config.toml
hidden_size = 64
head_dim = 32
intermediate_size = 256
norm_eps = 1e-05
positions = "learned"
tie_word_embeddings = true
parallel_block = false
init_std_qkv = 0.0625
init_std_down = 0.0118
optimizer = "muon_variant"
learning_rate = 0.0118
beta1 = 0.93
schedule = "cos"
max_seq_len = 1024
doc_mask = true
Each number is 128 + 24 x the weight over its row's rms, rounded and kept within 0 to 255. Layers, rows and columns count from 0. Numbers have three digits each. The size before them is the row's rms in percent of the matrix's.

# o: layer 10 attention output (transposed), 64x64, rms 0.145, rows 14-63, columns 32-63
# v: layer 10 attention value, 64x64, rms 0.123, rows 15-63, columns 32-63
# q: layer 10 attention query, 64x64, rms 0.176, rows 32-63, columns 32-63
# k: layer 10 attention key, 64x64, rms 0.176, rows 32-63, columns 32-63
# up: layer 10 MLP up, 256x64, rms 0.262, rows 0-98, columns 32-63
# down: layer 10 MLP down (transposed), 256x64, rms 0.0662, rows 0-97, columns 32-63
o14 094:100139110138149158123125125096151178061134110135120116151130156147119139157127149134152145129112
v15 093:140093140118180096158131162151129108148148086145122079147117129123129139120120166154148109121108
o15 106:159143113146117131150126173141139123116131115125171108115130088125159122134119163160123162100119
v16 106:124120118116126097092107119139154132121130116129154120116157134150122118097144180162108128108139
o16 103:128110106145164130121148150121083122116123165140113114092127118122130129145091115082115143111061
v17 100:092083131142112105160166128138131113078087140146136127131159138094102114134157142108136083071105
o17 087:125145152135126145121120147116148146158128101116104113077079076101133092154102111110102095125123
v18 089:128114164156146110123107108105158132139154097093145155059134107106130129128087137124159120141109
o18 093:145113115116113112121157098167139151103123100148090134126133111156152120134155113177162094093157
v19 101:165128126152140143100138124126162136128168128188172098155113118175122119155144146081142134124166
o19 091:118117130139119097150125090143143094108130123100136137127110108113152110103120110131173155158137
v20 098:114146117116140144161125131165133124164121148115147105170092166131086133107148158172072127075154
o20 095:115116111102132153128144149097111135119097133134168107093143114122154114137076126121085128153102
v21 096:115074154085144114161151114124145123165148161146127152116110163096115159125120128186153089091139
o21 116:166149126130093158160131152160144166143165072141138144111139160154159130152103154113141076110111
v22 099:135110132115169126096126125141158143166090078148159121163141155139138126154117117129089131144144
o22 100:127102131107116112149125148102166109131162182127123141139153069096112113095102112117150101120163
v23 102:142166109135161123106168129133065108091139135122129139097117122139123079112100127116126114093133
o23 115:124145125088120096147103124115117142162149099087140112151109117159155157096126141105143120124180
v24 096:144120124125138158133092119132163085102123103097104111143120085156106122119151147140100134093136
o24 090:143126132161137085135170167105112126134142141147084116148157137089153135123108101128083131175092
v25 095:138157131120121164103131112103107138112096132100165104174126113126172152120110127114154107096076
o25 098:112122127141138116137151151114124177166119136108114146134156100118100162171125172140142115126141
v26 100:112166123188102106125126116151114134134117108139128137150107071086129192162113171134122126116128
o26 094:075111116126180141139147133152137103123122115152171113122106116119100162136141125133153121156134
v27 090:143118144140123153096148149103142160129163103136110093111089150131153114134106133172129151133152
o27 091:072137127141138094163080146144153139104148129148146087130158104123157063121154124161146120116177
v28 096:117167113112123117107147124122101117143131075158146113180133179105136119100108117133132172140109
o28 095:138129153144143184182087113124128120144143153091134163135137151160145137111111140130136146134115
v29 101:101082174103119138094145151159128143135077113148132171131120157111171127108120129132114154097138
o29 094:162192121137117134132143116128107118117103139136130145096112116171122151136093086137151090109131
v30 090:156140087208143083103124141102144139109110120157180125136143128103150108123145151127153127113110
o30 094:097098176126151152170138120121149107143141129164081071102112136133124146137101116122142105172155
v31 106:099115152094117118138146173115140135130092082142124105167120126137139131141133115147175141113164
o31 101:113110146143092132111121137088108164123112133146165131118131109143144121100130162146122137089122
q32 091:124085145103083136139131108097146127124138181156136164084142122124124158113107153107156153130134
k32 094:172116119118112142122128100088150128144124157126145156092133138126108094141144114086149158145129
q33 099:165111165145138134130140123104068101095125133125135140132128105124138111136099080159144141160128
k33 099:152118150157152130130128127121094097082096074122163117114126153144125104125080101159106139129152
q34 108:132111154115115169180142151136140121139145158122152118134152081083144111147136143130159117111115
k34 105:159147143118131159167109143147145149154154150120156104157141088097150089116121110138145162122102
q35 106:123121139145126106101115119138105127137123146090127141139176164150157108109149149151095121127111
k35 107:083142131129143170104109130117133101132130120101118151143181160138122135096149131164123148142099
q36 106:113164162148127098105100109101130134153136147127167089121111134111168098115161148136074126117142
k36 089:068146156149129090110100136156105098144120176178122120129146120124142101093128113143105104108160
q37 102:169105119130134120160160127103113125153086100095094140132127171147157111161107156099131124142118
k37 105:133114133102082124145117130105160118182109059094070113155158153143127134121118156155116135121094
q38 093:121127111139140151181069100101123135117124142149087154116121168145126142148135147118159128060118
k38 097:165093120122108148152095123101127136103155138144119146120132168142138118161122113120182114076134
q39 098:109127146119157117141127142119101111118121116120108127112131165133082116126101128113106120143103
k39 093:131155117116139110132130104090112063110157127123117121106113140120117132135099146145175075155139
q40 092:078100092130137123108109132125124144084121098118125142159133138070124135135154125121110120153094
k40 093:130145124123167158125114132144159169149143124164119120149143146109106152122194124137102105148083
q41 088:111142122131139156089138138135162114120101134123082148144122112156100128139141143131141198143124
k41 097:114139088124154125098152113103172153114162128162089145100117117112118124153137100149150144118092
q42 105:170108143144167136162144103140129160152122135147113158137118145111114152110140134103126113117127
k42 107:186125119128143099146107121124121139145113119104154164143103108139116145126128100137150085121128
q43 104:161097126104113129102140058162148135143128115137121113096176122158131146102127124140162155162109
k43 101:157068112122101116098148083169111129138125150119137110085137110154109158121146132115147165135121
q44 097:121132158089168132120081142152155155118147066139101127105136129111126148149133116109126118111123
k44 095:118129147114166138139090150143117162111132095149073149104136142107133172132146100088149140128157
q45 097:150115079143158125151150137112138184128140153117147072107112152137126133123114135161147156172142
k45 096:131104125131147100123155107092153129125128151107143098084163102120165099140118130138105150141127
q46 091:151138157129109134124129125096118113177110119137108151139157136196117088079143156096161082107124
k46 100:107137126131128147105150148099083109156111126166106165112143135195096140120121130118141125127108
q47 095:118139109147150144121127131087141114090155127122092138108154123118163121132091130081091140123124
k47 104:128132085097149128132094140096115122096156122129103152130119163138119106159123131114063164113125
q48 098:135068157111116085135084146126135136129110079157126112133125124144145116163103178120108137168113
k48 100:143134141099131099138100161136134138106115077146104137115149115128135109184123181127079132123103
q49 097:112082163121130100142087111126154135133170119178153120164152141131071085153124135143140123138150
k49 114:092089154121135097141116139154156132126147135141147144175136120131087113152116112145106124168124
q50 105:150128116119130131139109099155099081181166082129138105143120149106147154151134121141139122080133
k50 099:141114122144088105130130145151089121171132103118187129145144151106149143146122123134129145099115
q51 096:106182118128126082116140088118111119124133115120149129115108154149123131136163083108132119120137
k51 090:075144122155127086096150135155136115116120113149148095118123144153137168112152090094099124115148
q52 086:145103157114124115154125150157094159076153131144088158174126113140168104130153120102120158113096
k52 095:142112151139146169155128121143102125089159118179107159162152131135166105103100123098096142093087
q53 099:179143095100142139108133148117133086136110124143171111144132156146122143148153140103156133123130
k53 113:149154099146133138130140134139141114125140085147159073158130137118106163161133133113134163121115
q54 107:161138145121123138147175085175131117140104104134111168123136157081140111129128071148132153134124
k54 106:186136106122089119126140106173130108099107122128102126136132116109097095137144080120131141121116
q55 100:103127145116127112134113110132083117117146156175112140112140157156133110158115125155126091144087
k55 102:138125168128106137082126145124123120087158131129127122105140180140135116173109082126086110144116
q56 101:145149129109136093105092170172127117132135144139120168109137132092153124121102076106097117140165
k56 096:180147152150150154136078160166153136109146119124126104133091134127136103116098141105147153140131
q57 108:160106112130129163106117080113128146110069144120103125160138096156072118095131132108121104120133
k57 121:153126124147139111128165087111119160093110144109075094164154111153114105095133126121105129171125
q58 094:094140129113164108143111145115102076110151139158141087131109136111098118096092207089162153113115
k58 109:098155134107134090130111154112091084102151141096150123108117145102136116142142165106147147116142
q59 104:133154095098138102140140143062160112138104144168097111101143113146123144132132115193122118140104
k59 117:173128129151086144141169141114184095118152123127136086087141136116133119121119149151093118099076
q60 114:126111139166128143097123128117166130133173072134140131132099115111083134080151117149125138134134
k60 115:136096139167127159102108150132141133136141117120113189121139104110100124096151115151108129156136
q61 107:121130078128169093088159138127156099132092185116174141113136142111108112114128144122167112110116
k61 109:112121082133133148069125134121127114145127120120137103125114130113098122098116145146155149147076
q62 113:140119119149126128123123133147111115122114122152143102076114098157154093080174137149141135098185
k62 110:142140111143125127115122179112124110108088131126126095130120129134109091128137152134112165152210
q63 102:118138155118145157151126138122131162100101142124143126092097149132129129097136085112085135122103
k63 112:137149142139160119175146168120105156112127142058149116104150146100124149130114113119097132134142
v32 098:156192105097132123093139101091103143090128155108130120131145152147113098121087096133121134122100
o32 090:142092140167136092155122175136129105192121083145149125119125138114141150118162187123132104140133
v33 092:116135124093124124090115165156100139112136112142125145090149038112114107128107103163104117166137
o33 098:159127109110146138137167097138109102160128122103119117145092169143161136130136157106133123089090
v34 099:114136168085096079129170150125146162110088136113117149118111086128123133159113180105136136138112
o34 096:190109116141140145134093102119122081136173114130163124124112171122137122096120113142113143156143
v35 085:158101146152133148100099120137152074116143127122112120150146100106109221122142155115111111131167
o35 087:113162119098085116137176127078102131118118112137128136075090142180127079117105110100132143092105
v36 096:103124117133162133082113129113157102147108118138099156181129103084146147180108088101151111148129
o36 094:129127120104119166158153122143123149133155147101128127084152134159115140078175128138106147097144
v37 095:111103110088099120165129146109098141145077101154146132144174126139115157126112148145148124131102
o37 096:113136128127150102094123101176133087095144117095130104137106136124127136118163100123122145126165
v38 104:145118146127127136128127086134085147116094091105111120164147184102112163174110166129102156138128
o38 101:124130144142149129131113177141149107137140175103132141098112076151147079121142125102180106164151
v39 090:107127108169152171112122129125136095137157118146137092100141112160116091110130145080132158169132
o39 093:128146204125131129170138115151146193102114121144128159129101131113129145145139137151108102108120
v40 108:155171108155148107107095108158168126136106195117117117092134126144165114128131118123131118142130
o40 104:089064134107089143163139150116141145111150085120121130148099096100077130121144150145162147131120
v41 113:085107055163123156152126088121128157125197135120126136109138072096154103099124132113109132118158
o41 117:149139165097111127112147140136128109127095147138111126135118145132094147148124107169143103115079
v42 092:114134171121104101181141128169128119127121102116108163082102120153146104091129136131127124104150
o42 096:133139103114150170092143140107138143126182143144164097150129120126106160166133116141122121166093
v43 094:150160123107103100143127156107096146152149174100107118155094132114111126127113138126123100129121
o43 094:089100127126166174127171116128145137117126102162165124102135115125126117145109107133109159130154
v44 106:129181123111079121106114108107121139132160127134125124096134162101126140144139159139177099141121
o44 090:123121164163111130146144154111094095125090140113168156138121101121163126095094126089081148121148
v45 099:149145110153104114114121140157112127153101148144118131131134172144102145141184164071085144148123
o45 115:138134162147143117150110125102164130106146101122112113112155104119124129113092111171156121108136
v46 097:153130128072155163107143127102145104139102120153109104147101106146164103105132108122127106157171
o46 102:103105137170107096120095122161123127150132136093129157116100136118140132142128148123131132118087
v47 112:155154142142114161158142130128108127128143122079106133144100135116123165131128136082161134133132
o47 103:121098155140147158091121152144158136113136145148167121106153101132121090148135102121100136126089
v48 095:096125098118153127142136164103156126080137128164147112127166145164142138130098139150143067133129
o48 097:133120132148104139149107131150143165166113096112075126123094113100144151119176120110119149165122
v49 119:093180103138133126129136124139184126153126119151115173101172109126138125110107129125125161101117
o49 106:155098131109132127130129112115108129118138134127143073129119116103149115109106098135119109148140
v50 093:127133121141110122094130125074122104115107171127156170186175085149129125109130130127141105134109
o50 091:124137099114142101135128107178107143152113099136114089089081118093147092108142119131131143115118
v51 105:143129094114111117127115174107072136102120137110124124103091072163128156137152143114139105143093
o51 110:127091152173094125139184094144152102152153117147145135148150135131116115122127107140122153091158
v52 106:150101127068096143149119126134117112155112121098117161132178120111151118086127107121102085151137
o52 108:088145109137173101093150138135115122114154172119139083135093153162153096166130152122148152137142
v53 103:157125122120151198113114122127113127156101143109152142111078121104109134080131149145100110122125
o53 093:109116149088154076134135132091136116114166109162106136125168149122126093146131082118159156109143
v54 103:095121116153117141095103142107131151109137146146124118153140103078165169105159125150157123089104
o54 098:169156094088114103153143119147084097146116089124118101130146136156132124156086133116107152148154
v55 105:111140112130129125134106146159171103159157112120077126188117133126128110148122129130101128121125
o55 100:141117134117140123127143105087105168118110167125150150070091109140117179125124104108130129137149
v56 105:124113128097157131125111102101117156160110120100156081130136081120150160141147073089084096105146
o56 102:127138162135109117125178109149142095094141134172115173112126155142142119098110148168141143160106
v57 094:127136125105111090118111134116156120107113149170156157156122155097092137103134120058100119119118
o57 097:124085144168132139144142115128108152161140098116110088117143125168144100153129152183120141118130
v58 090:102135116113069140085099119127106074114121146172101111126131110141118128080138118117115132143134
o58 101:143133136118138118146141143151103125163135108069187132148097125157151151146121163133164154114114
v59 100:104116108132120156131110171126138149147112133100107105140113142159144121156119165129109065075142
o59 098:141125152112143141100164101139104146121133147134160173109156122112123143124133079138135189155128
v60 095:106132099091157154142114130169099095127127137093153097143170176143095112117139138102145141150086
o60 089:113140128148093142113125131119163157087149138147086179129084099121169148128132120144134118104173
v61 113:129132078123164129142128106140107129112156132120150134143125100105100086135155179142117144047142
o61 108:159134134109119130108128140145164110171074119128115113112104174133120154123133088148153119140132
v62 102:118094123158129106145143133170132124112136107130119120135170130114138119132107171105146105130164
o62 113:135174104098094126109141128107119128161116147100142095140091144148108161132137077155118156118106
v63 100:130138137119108151125125100113151140099107096129121127119123110095093119165116186106129164165155
o63 111:125135123119172139174127159114113156166133136146152166142139125134158141114122090130113125079121
up0 083:133145105146138137092168147158137134122097149125101143112126158117142148105113142157071148139099
down0 077:113105142149100141155113196126169164132143147083126155131187124139151168100109160080126135131133
up1 090:129155188125145142136105077135136122157106184145105123134153095128142107108159127120099125096131
down1 092:141174107132111113060130134128108148152146097094154144122158125080132060113097128124124124184102
up2 129:148146186138156122127117114110150149128158135084110107104128104099165140105177128175124097151151
down2 140:175169106117131130125089185116120151064111124134126119118124113132087132149153168141118137149124
up3 105:143137142076084132122111137101105127109111109110098102104139068114152082106113151142133120130162
down3 098:082103150151097103143124120130135065132123153117155148091124147112137126148120073124115174120145
up4 114:126107125140087112162102108142134063123084128149131081140148124135148151127128128132104100083138
down4 129:123109107126123153121079159094123145128134131097111093127159074097173164124155112126134094151093
up5 104:138122130139104148127155132101142136137106117155081114125112155080178154085119123148156148124143
down5 111:134116144171132157151100147102127143136168129156069113114116134133122135141081161166132135128145
up6 081:102125103125152116127180161101177110114126158134121133147141152134113120126142111121142146135097
down6 071:125109147135096115197125141155107095111123159103122116138120110117142108087097145130132147110120
up7 106:103182165095091124117117132110157132160137128154100135099156125094133096107132084104111131170117
down7 100:133068120134153123128126133091112147095114111127117134162105127152144146117158128101152144083120
up8 092:138129119100132150145069147111154134139086099133169141163149165156116135112124162106108174139109
down8 093:154177135140142099129113152148116139165109086095092117169146119138166137117107143133095150100165
up9 093:118141133151152112139151098148100129121111134163113158117135107146098113151152098075150103153112
down9 085:137120169092109135131102136064142126142162141125112115148094100125156183128159120095116129168116
up10 061:112137140142156119135159164107138117129136137132128145084133149085111116123105110130143162100099
down10 055:121121139108066111146124119155149120107135131115112097127120101083153108138182145125154124126060
up11 090:104138158114137112155141138110096086137147114148127128184117114092138110135140155136150160105127
down11 080:127100087118130097120092147148111132097147154129121096107146087158147100165122101121138142123134
up12 107:133171177113111144106131105139188111152139137125127084141167142145123154158149114156150146124134
down12 116:147135098116092128143151140072107110109133107134148162101090186096101125118081179162130160137114
up13 095:116157166115152162057177141131114131111136119122124174153114105159124160092158110099174111172141
down13 083:141135144127090069131094129131136096161127166129121129137107171143097113145135131152141141139170
up14 096:117149149113129138112133144144118076143157120095143111114114113146107154148110104103115124119104
down14 095:142104147114158126146142158170135120134127098135132089087184166099107141095145121125154121094126
up15 088:104101123124081176119119112100153139106090163126151126107124136111167114136112139134113138147142
down15 076:127130126130138126158117136157142088141115097175122139134121139155120150158105141120164120078166
up16 114:139145135091135129110134122147103129139089083095130152116130085120161144156127119117116096106122
down16 136:144109146123131160162105106113147123129125138118123138110129126128159092146161103105111124146158
up17 120:136136125151093143090127100090113135085117147076124145168117088138127105137147117163098129118092
down17 130:129146135123094116140146098100157140082136135111129133146140139119108118129112093170052171121135
up18 119:145114146139133121086148152098101159134117110116129157170130101107106125158194123117138160114148
down18 139:107132155173136131145137137123116109108113110155127147088170150109103125102133158095149117125166
up19 113:107105160118145134094107121116191138114135130103132123155158095180122144134185128159126154123116
down19 130:171172079113132128130121141126098125118113067163107127128156148125119118125128128138111121116098
up20 104:143102130110098122131135094128149141115163170116116122144119082107101171166166165128119124091131
down20 101:154129150122151097138120095128125145168119128142091142150140158111164143088124121122113126116163
up21 087:176113138156133139140130172158151134158160091112128130153177159100113131129108124143125110112042
down21 074:098159126107105143103113101140099108094144131181115127080128144153102094120118120098148118140153
up22 090:124077119121128151110141154122137121145134157153126109147110144115136089120150119145111142167128
down22 076:098105118109149147099133159124145158106099141090129169131160139172168098111104146117120114129135
up23 088:112111118134117114160119091123170082095071118129164163167118120149145157126149145121141142118137
down23 073:140152118149136141132146134140127102120107137126083124091120116164096130138109105140124116124141
up24 117:135110122093140110119128123148153132129079097139091137112125109139176136135117162126083103138155
down24 126:091116141128094155136119108116114159143140138141125141137101115153091111128081120128115137134170
up25 097:158090130112081113150142125137139091106142138096102109103112091108110133152148151120088112112138
down25 094:107165111102133165149057098129129140156160130141140116137161174104102113140142133129165173147080
up26 100:147086124080120149118141130107128111145122147101106113161097159108112101140118114127153116156141
down26 102:105106104116160154088120118140126131140118142093172153118130134141171109096108177115094133127115
up27 109:134110136158132138119111085107091107128143167152096084150116112165153142145147090142150093159116
down27 135:154150131124200149114134099119139153120129111157106125090094148117102120086121078131112104136118
up28 087:149128138144147137153165128154107125104140104128139108156150138124127064122159138130156146143081
down28 081:114140101124136153104164115133113158119144178118137175170145098118144133125127143150137149143109
up29 103:154133166116163127107120156127194163133097094103135124149159149140118081112138085177154133149142
down29 093:149144110155137114157118088130153143145147139124116110149112118147148134134128126117138128105143
up30 104:084150101143092146108134118129110115070155160118140098118127148119115141104154155152150123108121
down30 116:118126127113101133098135170110111127128118143141172144141144149157166076156144142102127138140106
up31 089:120154094113134130121101107191149172132094148133099092138119133096110103185121114131120114151086
down31 079:103119089134126120091122141132111129137120091142122189104120127125067128128119055131098122137154
up32 087:126133134134116127156153132141134136136109170134140124136126142125141104080150157121153150082110
down32 083:159135136098128134168138150088128117100124128151077153137152159110122080115142128105169097113127
up33 108:134137097154117190137097137088172126127134147168106094116140153106157101153116126148107132111128
down33 118:134155149094137116124130142171144138116137107126158139134176151108139142136090086116175131145124
up34 093:107110139132075147103139098102180156138117142120122124128125149143116105152150099130117100171132
down34 094:122130138138197135149163152128118102126126093150140154119169117090103142107081092143104147149141
up35 115:101151195170099123128156146135139123129139114127141146112165129097110131143125121085163127112142
down35 121:121144121153105172138114132129121136103145115149140095140183164136126139161112120100158194108106
up36 109:092107162124139128139130095079117098121151189138101152128125102161078109130123176095128114134110
down36 130:142146100116121161153083153087125155158129090119124112124113113144123151143164137127083125138110
up37 090:119121107156116157170148112139171109077145079130140134116123112133163149111116099099096120177088
down37 067:107151163096130142112141103134122069085148124196146137100134125187139131140150149148153125120125
up38 088:107108096131105136117199106107127104132153170120157130098173148126134106135119109122145153150132
down38 085:121109145148158140139158143087139116126135172138100139152106093138119151154093167094161128114117
up39 121:159128133127083135094122122104139078138162118132161129137126089114145104119125152107124138108122
down39 135:100102138145157124098152125097120155108157140124127141114129079103119139107115101164145127129132
up40 104:137162147133128123196111095134161160137148101120117143109122154122127161118120100100126090152098
down40 126:140103099153126108119125117169144146125113123132144133104130103118144104140152127128118132149102
up41 108:153123104101068151111122111118161170139127141116110121123123137144131153129139204184124126107107
down41 124:095101100111126105140153131141128149105158187088124108140112107181114148106116139113122161143133
up42 084:088127131114114150142164105089100103120119089128141145160153116146157138113103175152142156128122
down42 075:100141111133118122133122116145165168107129092134121160091121095139148136156116105136167121127151
up43 106:086118128136126087125157097153168136146117115136107152141085111133144144119122165115110088136133
down43 124:116142119091127132134090119088106113101167159114137086163085109090146166141136115158126127158100
up44 109:113101144065140094151134149138147098147170098109142107115174109144121123149186133119145113100123
down44 086:122158105137121148101086119134120143122115153126098105164146149175124138115074145172145120142163
up45 081:171081116156131141121153120117112185129103121085112114127139146132121122135111153147186137143079
down45 065:110143147075129153137159108070128131126131109136107154088155162121125140141138116116114134164103
up46 100:125156131112125149098102151142175138110122127071121123145167104168105142173185147082115116113126
down46 090:133138135101148107141094113115136111119166136127188108130127137170139126166140105157131097115137
up47 098:108148156103090166144136144141116131065112150163137120142116136153126097161116105129100103131130
down47 120:142104109112135123094116154168164138124172119138125097123123159109126146175147095131136140121084
up48 089:114140137105133115109119175096118089084151125181124141072121107124146111151146152099147110105087
down48 099:105125149140084119125127069140134133126153159142114096195137157108137121146142106121161138140138
up49 090:110148149130128141093089131103123097095137132154132082098119092131116137150107132111112089117102
down49 083:160119118135131149147128135121155149120125140114110140155170132119148148123128171119112157174160
up50 107:122129144135164099080130117134140139120096192121122123146175108151109148088178135128160145128129
down50 119:113097117141067127141124093138112140171128154129096147116098147134066110129138113151128141143142
up51 111:135206159125119137111114132113118113141124158139084163123165117132117158124164128163146110098137
down51 105:118095145128126132113135116145136121099126140129148141118140118120096138160116106120102184125153
up52 097:117138156100126158100115104163171135157123107139102100112125089114137152143155147103160126130167
down52 097:120127106086138125127137087118158160106128122106148164122156097145091064141121124133134138124140
up53 127:117103144117147165144172125078127122124142151122132131105163092120166139122138112075104098123101
down53 143:136153171123139121159122120108113141120125118129126122095136116117110166094136085128158088105135
up54 088:163131145162110160129104151150156114113125090127111118147121151151148121107105127119121120146074
down54 075:112172139134115118105154102126132083104123134178117154087139126160113152153140164132124151122131
up55 111:111178104130124095142181121138186129138144144076085124159125179140147121175128174149121154122112
down55 138:145119099143126102167109105141142106086154112145125131114142164123138074142152128100137103107143
up56 105:144179162075123168155111124115146130121133120119087107113140120092110121149181126145112108121146
down56 119:139101099161131111118157136149182102143110127133111154152141122157131139108080145090132125154131
up57 099:151167171138123135122098137116175118132107153120130097157162108106085107192149128117137116163129
down57 097:131182125121171124121123139103150112162115113107167140086175136100113100097128140104132125168105
up58 099:081175134109109154071133095111178114162191100137122138163190103152106136129114132141112131154168
down58 097:153084110116163130153103097109113114155090117118148073142119140124136078143105138105182151146110
up59 115:151086100098102113147112132170104157111132121046114106169133156121125124146138118156089100134131
down59 089:121144123091078160093136163155131106113118086097171128142138102129118128121113092160107175134168
up60 086:097136118147155131068121146124147150161128124129099091094099135106096100162149124119151107154133
down60 073:127139118103123169149127082094109083079134118170117164143145099144143130147136142122087142124128
up61 110:113155144129153117120128127143136083090176114130128134133178111113107085125093117103150095130144
down61 124:096113121128116124157119133170078095146102108102099091116120113140136174143120120130139163120116
up62 073:125137125145147128141113090114162106112143158127136151112132141116108067117110160119163148101084
down62 063:112159151158117126139122139125123109103147113092103133114107127100184120121138125132152113164080
up63 098:144145146061159142157150157095133093126105156111133154139116150102128087118154135144185145115104
down63 095:124151146126114124097134122140130122120158149109095126197112144131148156095111113096121176087124
up64 084:106127139139149157105167120127157157090093123171157108106145121119133155120157109141078160118098
down64 080:140142124139130095157092167091120123145101116094111131118134127152174114113124157103136112140125
up65 085:149107159113143131160143130125126102160102090123077092069162131127154084153090138101125132114126
down65 080:118114164129091114131111154114151098132102130134133105117173135097129111148123124127143123146150
up66 131:151133147115143132175125139062138132114076108150088134102108142110104086150140143157087102123102
down66 150:107128114146137118109124113190138100130131139083139101162134098165113188090113114099150166103144
up67 113:112133179147127111119135113129135102142154141101159108099166099085133108138126124173116132107094
down67 128:105112120114138125112073115125104120102174162091139145160143164134116147160150127137170114121103
up68 124:125123127163103117130110136147104155141136112139129086139109126143119122167156134131133145113103
down68 126:169159129090125092125130154159138120135129112123132140108147144164101116134124141140105089152091
up69 115:147146158130114136101161107165163063121104138090119080106174141135100129102145195103089125119116
down69 130:141109119144120152137105164138174094105088135141126114121126134126074119087159113078119102109154
up70 101:164138141121116134123173137130120152130113077115091129086175143137121109122168109117132107165175
down70 085:146120140125077136146118125134162119165138116100146118109103139076076156125157125126085113105155
up71 095:166165106130092132157195101112136135136144122124140100106137140111120108130139095159110109144162
down71 086:130148121101117134100102174122131115111153113115166124111098127125137146093148084127113142141149
up72 104:073095138118118116166112131141137124113128119091111097119163115136138124120168117139131109080115
down72 081:138143110122130150119081138127093100098166145093116089138111123169118143129123157117155125195082
up73 088:124145109128102127106106137174137139103074101089135093154117141119126109111104139139132120115070
down73 088:146187105113103155132121105125124150108123110172126114129119161112131098163113157124115085108125
up74 089:150151126163110095085109156115122157197159102109114139110124132139127124161160150132115091121093
down74 076:123163151090120139129112086151127126106120119210147103137103120154135136170131156110130158164112
up75 097:171138125099161167158127144110152121116103064159112092118116117100151128111125161136134106145119
down75 083:106116120140086166127132106114104122145105159120107126129111134135118134096112080144116127133140
up76 130:130113152107068148118116141159130078113127093176122152141191107119118110110140158134146173128151
down76 139:107105110061094155110154153138132143121149125158166111142144156149121152106097128155127131153147
up77 111:099127168079139154135116138138169140106154163100139095103126108122081102097112127112101138122088
down77 120:123119108120160091122125109110128117089119131180129165075164136166126168114129112159123104143142
up78 092:119099127125131135098172166132120133140145105138085111139142166084135122112161148145114166153135
down78 074:107135136110138108118135104157141156105123133200126130117149100149168127146128167106122083121108
up79 086:131108123125149135127133098114167141131121095154177135122127084153163133076118156126115108118147
down79 073:119113128087140154088127121135166134138120098089201114164121140143143141104057171120136111150125
up80 090:148108146086143138122148146123106082121166142068105116124173131141138109136165109133128143118161
down80 089:129106124140094159104134162145141151126089096119116132151141151078133162105123158111094154108143
up81 127:090157117119088163115107099173127103126120129158103154091106136140154109122148128142134126114105
down81 139:089120099132107163141105144122139144162151139136118140128146121119122147095150119111124150115127
up82 113:141127127090092155131106126186107147126124122132083104110111121123128132131143120153130155132128
down82 133:122134111124164122130159111069132135109129131109140126137134123161106154137112124125112092079126
up83 089:124128120123138153143131056122120127169133121130119089101133150087170149131137134135153175164128
down83 091:136133166130106127139093143101151120150102135109130138092139132106137168086088146135090149114154
up84 086:141136170124113136163177127130110149125107136131139145098133108121117095134102139135155128159101
down84 076:132167142157100122129139114097153133111149172113089150106092114142093106108116099096123130155145
up85 081:175099141122107136099110114094151132148128114077170105122081116116155124106105160143153131101155
down85 056:077160123087124153169140127137099135107128149184065097130138149113124138142112106126149114118107
up86 099:121119156092129160126136117149144173142136162125144122142096111163170108131124145153122143165095
down86 100:127086099119158114112094158145156095140132061150138096102134104103128152108098126152115167079152
up87 122:136151129104164131088129108139121145141104167115085138129176113095161128129128124118088130139089
down87 133:110106131125166107148131171155133124165150125123133186117119130113118129070174134137111118113127
up88 108:149119141116109145068170139104158150119084127132099147125118156130117107135085139129151133132144
down88 113:105107117083099172156125115126131133079166164129145153128137100153112142130105162168146126133139
up89 112:173098112118109110089125130133119160127117124094115070150127126157161124134131128120087154103155
down89 111:115124117118079115129079120132129113133091090112108133130148111157167126176106168118116199079139
up90 113:129122100062102092124152172140120137113107115131128149148120139153135177150131156130111139100121
down90 128:143109101127128128129168125174129171115122119134094162072139087163116114128091123140100124128120
up91 129:084118152136105160117147104131151114128112108152122073179112163163160121132097125143140138132131
down91 143:126165121139162128123130120166088099162151107130103126124152132138125139130141143140098170144155
up92 126:063124112153113142125097143099120118102096140122112142129140146149128137153105177129117124101128
down92 119:137157149130111137114179138101127158140133116100091115126118169114091110132117159147157107172128
up93 094:109116113132090153148140100123111167161080099145107110108147161104155120101148142161142124155164
down93 096:138145115130106140151108131135150147102101111153122131123151139112101097126109120142176166168154
up94 108:150128144130133143107151119164117132148143144123164122165165154130209121154119125107113125163114
down94 127:108099161145105178139069149105172143106140109129115140144121091095091157141146127121122135128165
up95 109:112119153083128120104115106131131114133125147102130101131117163137132113159102102124147130161124
down95 091:137095122092095112152155157156124099088123102090158153099131124129119125110085103181161149136156
up96 104:149140140143087131144099124141165138114121090137140129125122134056126130109114197126148090152116
down96 101:108152184082120099099160116084174095142142137097143089099119111176152125114114126152116137121159
up97 114:131150131122124164026130108124137148089139118092116156159165136125089122121114133122126137130127
down97 152:122077085152099094150130117138131151146169113175181110106152138165105106107147118131136074129128
up98 082:124161128142154107127129151150114112118172177131135125123126125146184132132130128080104123168104